Weights of a small GPT-style language model, trained from scratch on English Wikipedia: 20 layers.
Each number is 128 + 32 x the weight over its row's rms, rounded and kept within 0 to 255. Layers, rows and columns count from 0. Numbers have three digits each. The size before them is the row's rms in percent of the matrix's.

# layer 8 MLP up, 768x192, rms 0.0857, rows 320-369, columns 128-191
090:165105160073108084134077152114104192130105138090117092168101081119156128132110121134165096137110137132120165128035085189056072136156170125169090139171117116090067192181069140136098114081167134
095:110140150139191085098092151146149159166177120142122128133129154187052108119108130091090169132105073166176148164097139157123115084134162171125093172123168135193131103135158153138087139145135129
100:176080111116106108124076186128174137129150127101164055120132100153104114143108151103133116134117189153129145142165129172046118087133164053101191097095086114117133157133082181155107132128141111
113:140178126120087147070095205102151146128150152108087189142113092127129178108078073094083121156147100131107113128104144161032128112152188082138178069132085106180175124108122173132083143131092124
121:151121097103211144091110140069169146099113098120053168168133144085078103105131125104146201108149114087128143134139107136157119115127129148161115143105119063146121170145149094110116080125133128
114:127125153088156155113085126130159166153061130108150107154097120108090192133119163103128084115185195142076103120088120105164125077136125072125187133171099169100133092167180140168077102104183167
105:159132099110188180135142141029134171097165094157152114089145120177107164087138152131090148160209164145154136109153153149127136171133114085107103147067113059138130112129118127146148113120065125
107:156142135150178124087138079117144138153133163136121139071170113110158179084142106079067163117168086147141157158113145148127124146144097084119178189135146156188173163144091168124091106137097161
088:127193091105154158165138157142145145105112121127148111142127083161146119197142139117050121103162131115114137070127131126082123126082150087121145090094105118129176148101110165102104153176150189
111:112148102122120186081135106159152139110047137126140130115131192095120097121114122141155153154152163203180068100103092109118048136132123123127156095172128154154113104117088142147094115137120150
101:162120091159153132121215162102162111111143101037131158072196136125105171083129180078111104146128126152127206135126148163130113148136151165091121184148116100153123065131137156133206130079159102
082:117115188147145111091168093154139098162117139191113118133131145132147083139152130141119130106122116132150141086178113089108192152155147110142122127161093161060068132145142116206159122146126065
087:138155125084091145125155137103144129157197138142081066150168090127154144070126089147129156142146159161105167097134094164166088108095170147145103202130064121178147110065106092124115125084114118
100:189068116073103121104172231113120116103134153127134129111149120097131165102154160125128089149151157058093066077117153088131095163124133123089120126102125114125189083108150149149097124125107152
087:120147115123140136134101106117149186186131122079152111174127111148088175095175083127069114078202107119182160082096168165106082173089145079150163134146091144149102156131092149183104125139073173
126:174109066168160146081107182133150160133072115113121142171140119095126078178081138120091101106140103097098161137134134169105132148152142153124122141071122083125166069184146128144096139073153172
139:195120123088149167119123144187112177180186126090193166125148059130131130161127170116118171121133129128126112113147155161124102138083125127157167156103119061111174080100141152137084134088062155
107:116112094097120181101127137084117123136140108087146184111102116109125114173101174135148157158137104181094081076097128099105149148127125109117200115090137100143172119114156166146150184084133081
114:087152099093132109017135156129167185129114136115050145088065117078121167137149142116070166129174166088169143109070091097144089132106136122126158087121133111150142103153093079131056097143159156
110:147109077082140096096138102043123121157120200103140174121166115089152137140065124129124201154101124090095118132104140098112153173150117109077170132142148108166184142088114100113123073062109153
113:139138102178139131124056144099153131088129134108151175167135132135049157080113157103140175114144107140139160146091104167178093144141148145132132149146104032136132143092120079154124142120096126
109:156097009201097182073104187126119204129142132073111204173120154152127111093060094119127146173100106096154099082135152150114129181142124167156139160101138126120144106109107131132136125084141120
091:131136101193111107096197189180130164126159139064160161180137105148137102099094125177167129117135114104121110125141110166076084105142152087142129123100144100099104125078133113118128167075151124
119:166154091130146138106148158103138159114152108100117132109148133136197114155100165079035157143174156118129154149131139193138125145129111162130145158132130131139110115165164171138145132087127145
106:154139143054134195168122143155146153192137125123133150183156146099116114201101116120187167135191112143132164085119128107151068125115045059151140157095092087173155141156131161142183135165113128
095:142166135133136117116095131207133134132129131125134139174139100145071136142149102114109096124145135018175165101131147131151097161165158116152163157096165119144194127085192135135164201158067146
109:159120160143144108115177113094168136102178160121167144110132157132077115146119188100117135091188165131100113117141138100144154149146122094058117174111126101152181169185159107147169137125160119
107:157111123089128106120135224129122155134161190154149109117124086146082185121156153115115151131131135114131093154151112157117123108095160111115121139108129116129142138185124089169126151104152121
112:162083103156158131144137174089119173132125138097095213145151149152147142060105110077074137151169112104130176100054146146135108213123088141139146191130136048159151071170126127120153139127128124
097:093212137157157138120135138146150089108101114139135090122210093142126113156139073149144154181150102108163095078112039162113145122079091083127178165101148137176156170103113152102137196103112109
082:178047108099185114165100121168141176126130147120139157142148115116157207062130158118106114158156148187134125106088183103126076137094083179113170140110091176125170145149146128157159198115090134
101:121100088144136104099122142054110161132162109108145108078166093117179162134075128095168145175142139132153145147120178138108088099169088143098202182036101186127126125155063133126108140120175135
093:092145113130097153137137093099155128087144117106168184095131134139100114146101159124095112178124115141118138153081149164128128139106112108077127095071108141111159102149179116140197133106179156
080:131034143140163161095126138123136151144163158080084153128128108098140116163152141136161061107146171166115134109121121112104103096077101139079109111097144133165122144034128145109122152152183130
093:108144123149139144106151111096146074150130127129160149159178127152100121131121127116184069133094135153157109083183096078088179177093128136065122140091142063143140136017152146131149094161119138
093:121075112152070170103137134116145127137181209151130110144145177138110128140102169116120109145143218164101101116141166134118157131145096166119137140115078117123156126068092171111131178154079125
123:146159105092192161146145149108146170121190131113166220135158112164083119113095141152138168151202131121122121138111131154135156110132122125074112178119107111099139162127106132124161137091118170
108:175106130135131158135129158110172226131165132077134130156127155156164125114131139129097113164187134084198130133082107151078075170094097135091156072092082146172156143127102110145068125083120161
096:137093174156127227100126142106163082134090155093180117106149136127105098133126166099122139098121164122145179155143085136110167135103152156099169117144125120144132119089097177125063174148101165
075:078118129121102222101092125124175166119194153161184074124170056143110142119170086115154091127151054152118063061135125114103119169153118116121112174060134119181165133102155153144125170165153157
107:207187122092137120126128126101142101121190099152151200122162164141133138123113123108146156166157093172124095103132159119171146164132100156127147184075087082134154094136132090139148101099098163
095:139115060104108135135075149189137118082137165118125174137144101096161096106136141127173147165080121134167114157166079134069212143125152144151140084117130137131210081126098153133150114072138128
097:186183127073134083174065139097172146097096076098168133098144116142150134181087124111134117188065179162089105115154123174131162150158127159127127163151140107114130085146159135158116104116087146
104:134138144143127113146193132135123168149142145122096130058203130164141117184062131122154145126108094112187122139067153118076157108148085126157188099112125129137113134105140140123139154136094115
099:122086094074207126112078168120151158140075112091133149185125081136150117130126152134094214113123141131068087127111150150122112121117154108147173109107175073180127143154170094155113134111148121
149:146153152171164199121147142074160163111142141109137115112146130097073124138109138082129153142153090108171141106124150096144101158102104139069150125134117120128142149068127092126120130127094157
108:160154068077216110105126183131159165099112112129100130152132127108153120096139105141141154097160111092121102147099099106143080118132190134154108059112118176151139118148139124135086138127082144
076:150192134082177114128075166166138129104147075153193098145095126129110112178174123152103151096133146156141066112146153150130147098093132091145159091112105076082109187159141163177159139141093127
093:179181110111103113137113129091144137170171117144068099167115094133144170147116084052128127156195124130137129081172115116130122165118092102112130221096108061202149138128096094138161161119083150
092:127190111143131191104105153122142119165116058134135158131129167112113079128161130142119179144142174126113168130156157117135162170132127056097137097079134123103152155163166150151144071173068149
# layer 8 MLP down (transposed), 768x192, rms 0.0825, rows 320-369, columns 128-191
085:157089114190089117125165138101118128125190165156154164029113182158077088078109151130097160116153113108176089153133138152175183076104141114097123133062093142132141093102205103103138166109108131
094:133101144118124123155153126141104078101128152098188115069124135113146145161139101159142091180194176134099089116095107109153111173185122128108183070155162131121083174136126068153141092112147127
112:111129130078075183145141147159190098158051093131208137175067156132085088142152139109128088105097159124173118211142120180132153131159194090109141122126124117111134138119099153130142076119147154
122:144158131097063165109125140126148142137174087150103156113134220173118218121120071103112134156133108148168162162113130142131107094134103103136068110128119179132189147180158124160134036100117114
119:190164122072149101077114140104135148124128138124081121157137154180177143097070135144124090145143128138073141143140111138177112192108126140131173084179125093088118125167102105115148127072087106
119:119138143122096190154171148095144143103171153207152134138141161173170087132138136161115157097127089168207122118113145165100115146138134105142066123119131104143131136071119147139163133158141102
102:094146173078102118104121143113072136115162139063152146134090064150183155115106126132189172122132149153124202148082106101101100103118148157158110080105130072147148107106148151142116112113107162
102:149125112138132094127138194074144137145107130086103113097115145132099071160097113155129116123174158099158105122145149131151072134131128134070169123112120125118077096205171133120120161112150123
088:078055175143134110082148077106120108151144136081108168130153110103113095101124097110175108084109146122089166175139140115185104134101062092103128137148152134126110124174138130153187146168126105
106:189099112090165135125129156061144115102195134123156158137139079139129169132144148125114138130142130056148119109144174123101204130128056137086128181128091112174154144106099151154146100148127123
095:069104172115092143077118065073136155160143090130105151075153164099104156112112058173149159173166051116115115155179127195136178171131123106151182156109084126112110093104146088163156177163143131
074:115107071118142131182106146057107124125151127037140160159114093115142175094125090130104120132161180104107120160112120141159072163083112138142100143121208085167175121128122148069092142116112164
085:134138127131175089156141165113084103089122179125124155144140106142100084142131127113153061126152118139161104154166137142140171158159107093092143096154200061090149181166171141112167184124093163
106:077118151116142125127087074163118131142101105113130099142119156114156060169146192099176131128120117161176167180155150183111164135147128036101159128161171137148156167145106117180094140165119087
090:127112058122155141129124140084081084088118120168110104112189126115173097157095209141186158156070110078076103142154144115167151115116118124125125150127167070103133091117131117071108094112152038
128:194100159148142086167144100122129104053157106169100079162119182070137093129120120103176197112128179132032112118156127133112111117093117153138135166151174088071092131181197141145116137143084141
108:183151101098119150147123120196067133166132100050163188160119095121131146152097076181118163124104117101127132116129160144134097140070124147131161183145094108127171080135151134127028110058061215
108:060134142146109129112118130144162084099121143214139104176163112119143112050162065087162139171134149143129132140119170162138099132122181110145106061130113165126155129119058147106132090132097152
115:121120170147167157187118130067140087131158126141158142124167148112093077074172124151159145169114111129137116163158169168131134214114127120097108140111102089090125134116136149098196111180056101
113:118161105142150170154076130129154158070074095094117119139139183125101127193129129162091096114169145140139119108150077158127079102174133084106145142141157160111148139128117163111132177192111096
109:221136158160164173119117114125131139165056116116088129155134128125083139144079083151121113188144117162030124097140089148136150131125116105120135129135072143117136116147098111088163099156135131
111:099181136071213092122122136080144164149165132145167134138106127149134138102096158095116117140158166167128095154159172130193110109104108115133121123145125149094115190161176151122132106112147115
083:080111117104149184107019111082161123121137112145138137084118116133112168102098129185049128106156118166167106164122149107153138134103152182126151134124104190109151084160168166066067128155148089
124:121115120141075134130111096163167120070120115124227094114085104134131130040157153155157130124143108192129124181127147166081134126148126100157138104113102169156103157083086108160157145134108101
103:102111138129120123070111121096115100136152148147144113115153153150103134055105091197107140098147122122116110121111111161138103136074172162178156174121126117107094100117075140179113159112115156
091:131081123082097171092144081045150134121161105121099138132145113088179090129137167196132121113157124232125105110102146144134142100111125137136120061152078114138091139149067129126143076078171118
105:126084124115118077146108052104102132141116130154091120146117177132146182164152183100085105136191168192125197159125079115109132137174195163170111153129135116081104102111172104125161108105175117
095:177135114109127131153066106137104129156126050065157159140150171156176094127147094139160160146117158103120152121097134128112112185159125127163137144100135121102142138075117164103125105165108127
108:134172120155098113156136111177145126092137102147117088084120145110176063165124135140132150086065133136094067142159167164060167075109127159141178103137128150107116156179128139101136190142175140
099:113055144120082175159135080126163162123118139096119102100079164112154111128127085113118173111161163148110120151139148127123136159105185148111084108137127127079135149123160144163141090166143107
085:080133150187110145146148142056150106166135154113108087124122140138160042168068092129136130095063129088166162168149101136160174101111192094154063118124126099097103139121153128117104055104128159
102:081109161155093160112149047122106105136141128114140144142078120153126154165143100148087098107191161130140087152153110134115143153101147147149105107155082151124212144038114122140128088121120135
091:113064198129094121095086152154125119154051161147127089123188144143112156120131148129142106108129162160141166114132156131085061177150154131111199111130114149121162128120157132142138125126041101
085:115157169152068110129146128142100061184150114146182094120097100183146120113106127170100136139086075083163103155111120115132153121124145109184173108193154156131155091163054137126115080101102120
091:146138123099066149144155153140097161087165143068106109115084097139193140105119121193104187111131088089082155091069138163114074152136147153176166124197132201137134154170111094116078163125150141
094:153172108144093116165136126139128064126091130117113140182130132161096128065083130133194155133141068107177154136139135149142098158107167083149077091148139083089076192117129095136152064070138081
125:121099154159117131089100188185148165172055097132081116164092100088140162112141153174126105116114126105129156146188180108101127113139128175159105138078130143121135083088145131083118093139168089
104:133128143113107149124066148092073150135126124111150111160066119184151106064149101174169088142102124123105124073150127168183107170169104154144123150125154115146033121150085100147148119085115128
100:182168111095137056166124124152148167147133126137140134044126100121152166105137156150119146122104129147133096140154151112139104162152101129146078221108153157113082075146167129102173130094128137
073:163110117097192100095159143110128121118064135088133174155099139116140112166104168122063118184140190124091165149102098132128125128112105133092094107161102114079086076094120200103141108086099087
103:142089127142087110150113156135159127121102139054115113109128111122081112160084149154158121118147153135173154100102146170156083087125146095172119164137146109142138151119177186137128175082128130
092:151113125167139139128104148082121082211130096115082106196088173106146109141065128122135121165143117131111155094140074153130092165157068099127118185136097205105053163194113146123134102191136112
097:150129109123170133126139186114111146125104168075150115142146120148100073116130173066050131110155124124200086171141154123186107143118147068124113076106136112166072132110144175127183162119101083
100:097138148142146159090068092117134162044124091118103172209122116145136097074183143147076149114144137075098153088165169134109117124130141115133158120116085157147166114170136031125108099115177157
096:095111145136048110110149069119141079160072158108157161141178161152119146149127129096154086189156156106128187172174132140084116186137105132082077189176147197133184110154099188089153162132081138
170:144170135075162165136091154116168118170128124114194110140139102104155120150168107153103129134138188148123115130162091136190100161199108164179146104127106140084129172088153113138123142085109184
111:119071198109067105132150116089122087136170108203159151135119115156126174153133102139135141147068139131150129141141107161101137049115181110142135218125137126151120094121075121138106110150144123
079:141154127046146158169173076099148144089169140084065135108120153185202193134128110121126152144123160102153177132130102106119103142143162124140110121135158163147175071096146130078069085157144184
094:165093150081140192169134144151094116152081143118134143080062127132127086142140122163151163085091135129120134125131113174150119126108148118129134072154148153101083141115154077076103163127160092
094:086112154118093146142147110122144129158126173135121157103110113126161109145087118138135103084145071092181146126105128168089094119085146138154140112236143135096094177101061134128066142093182100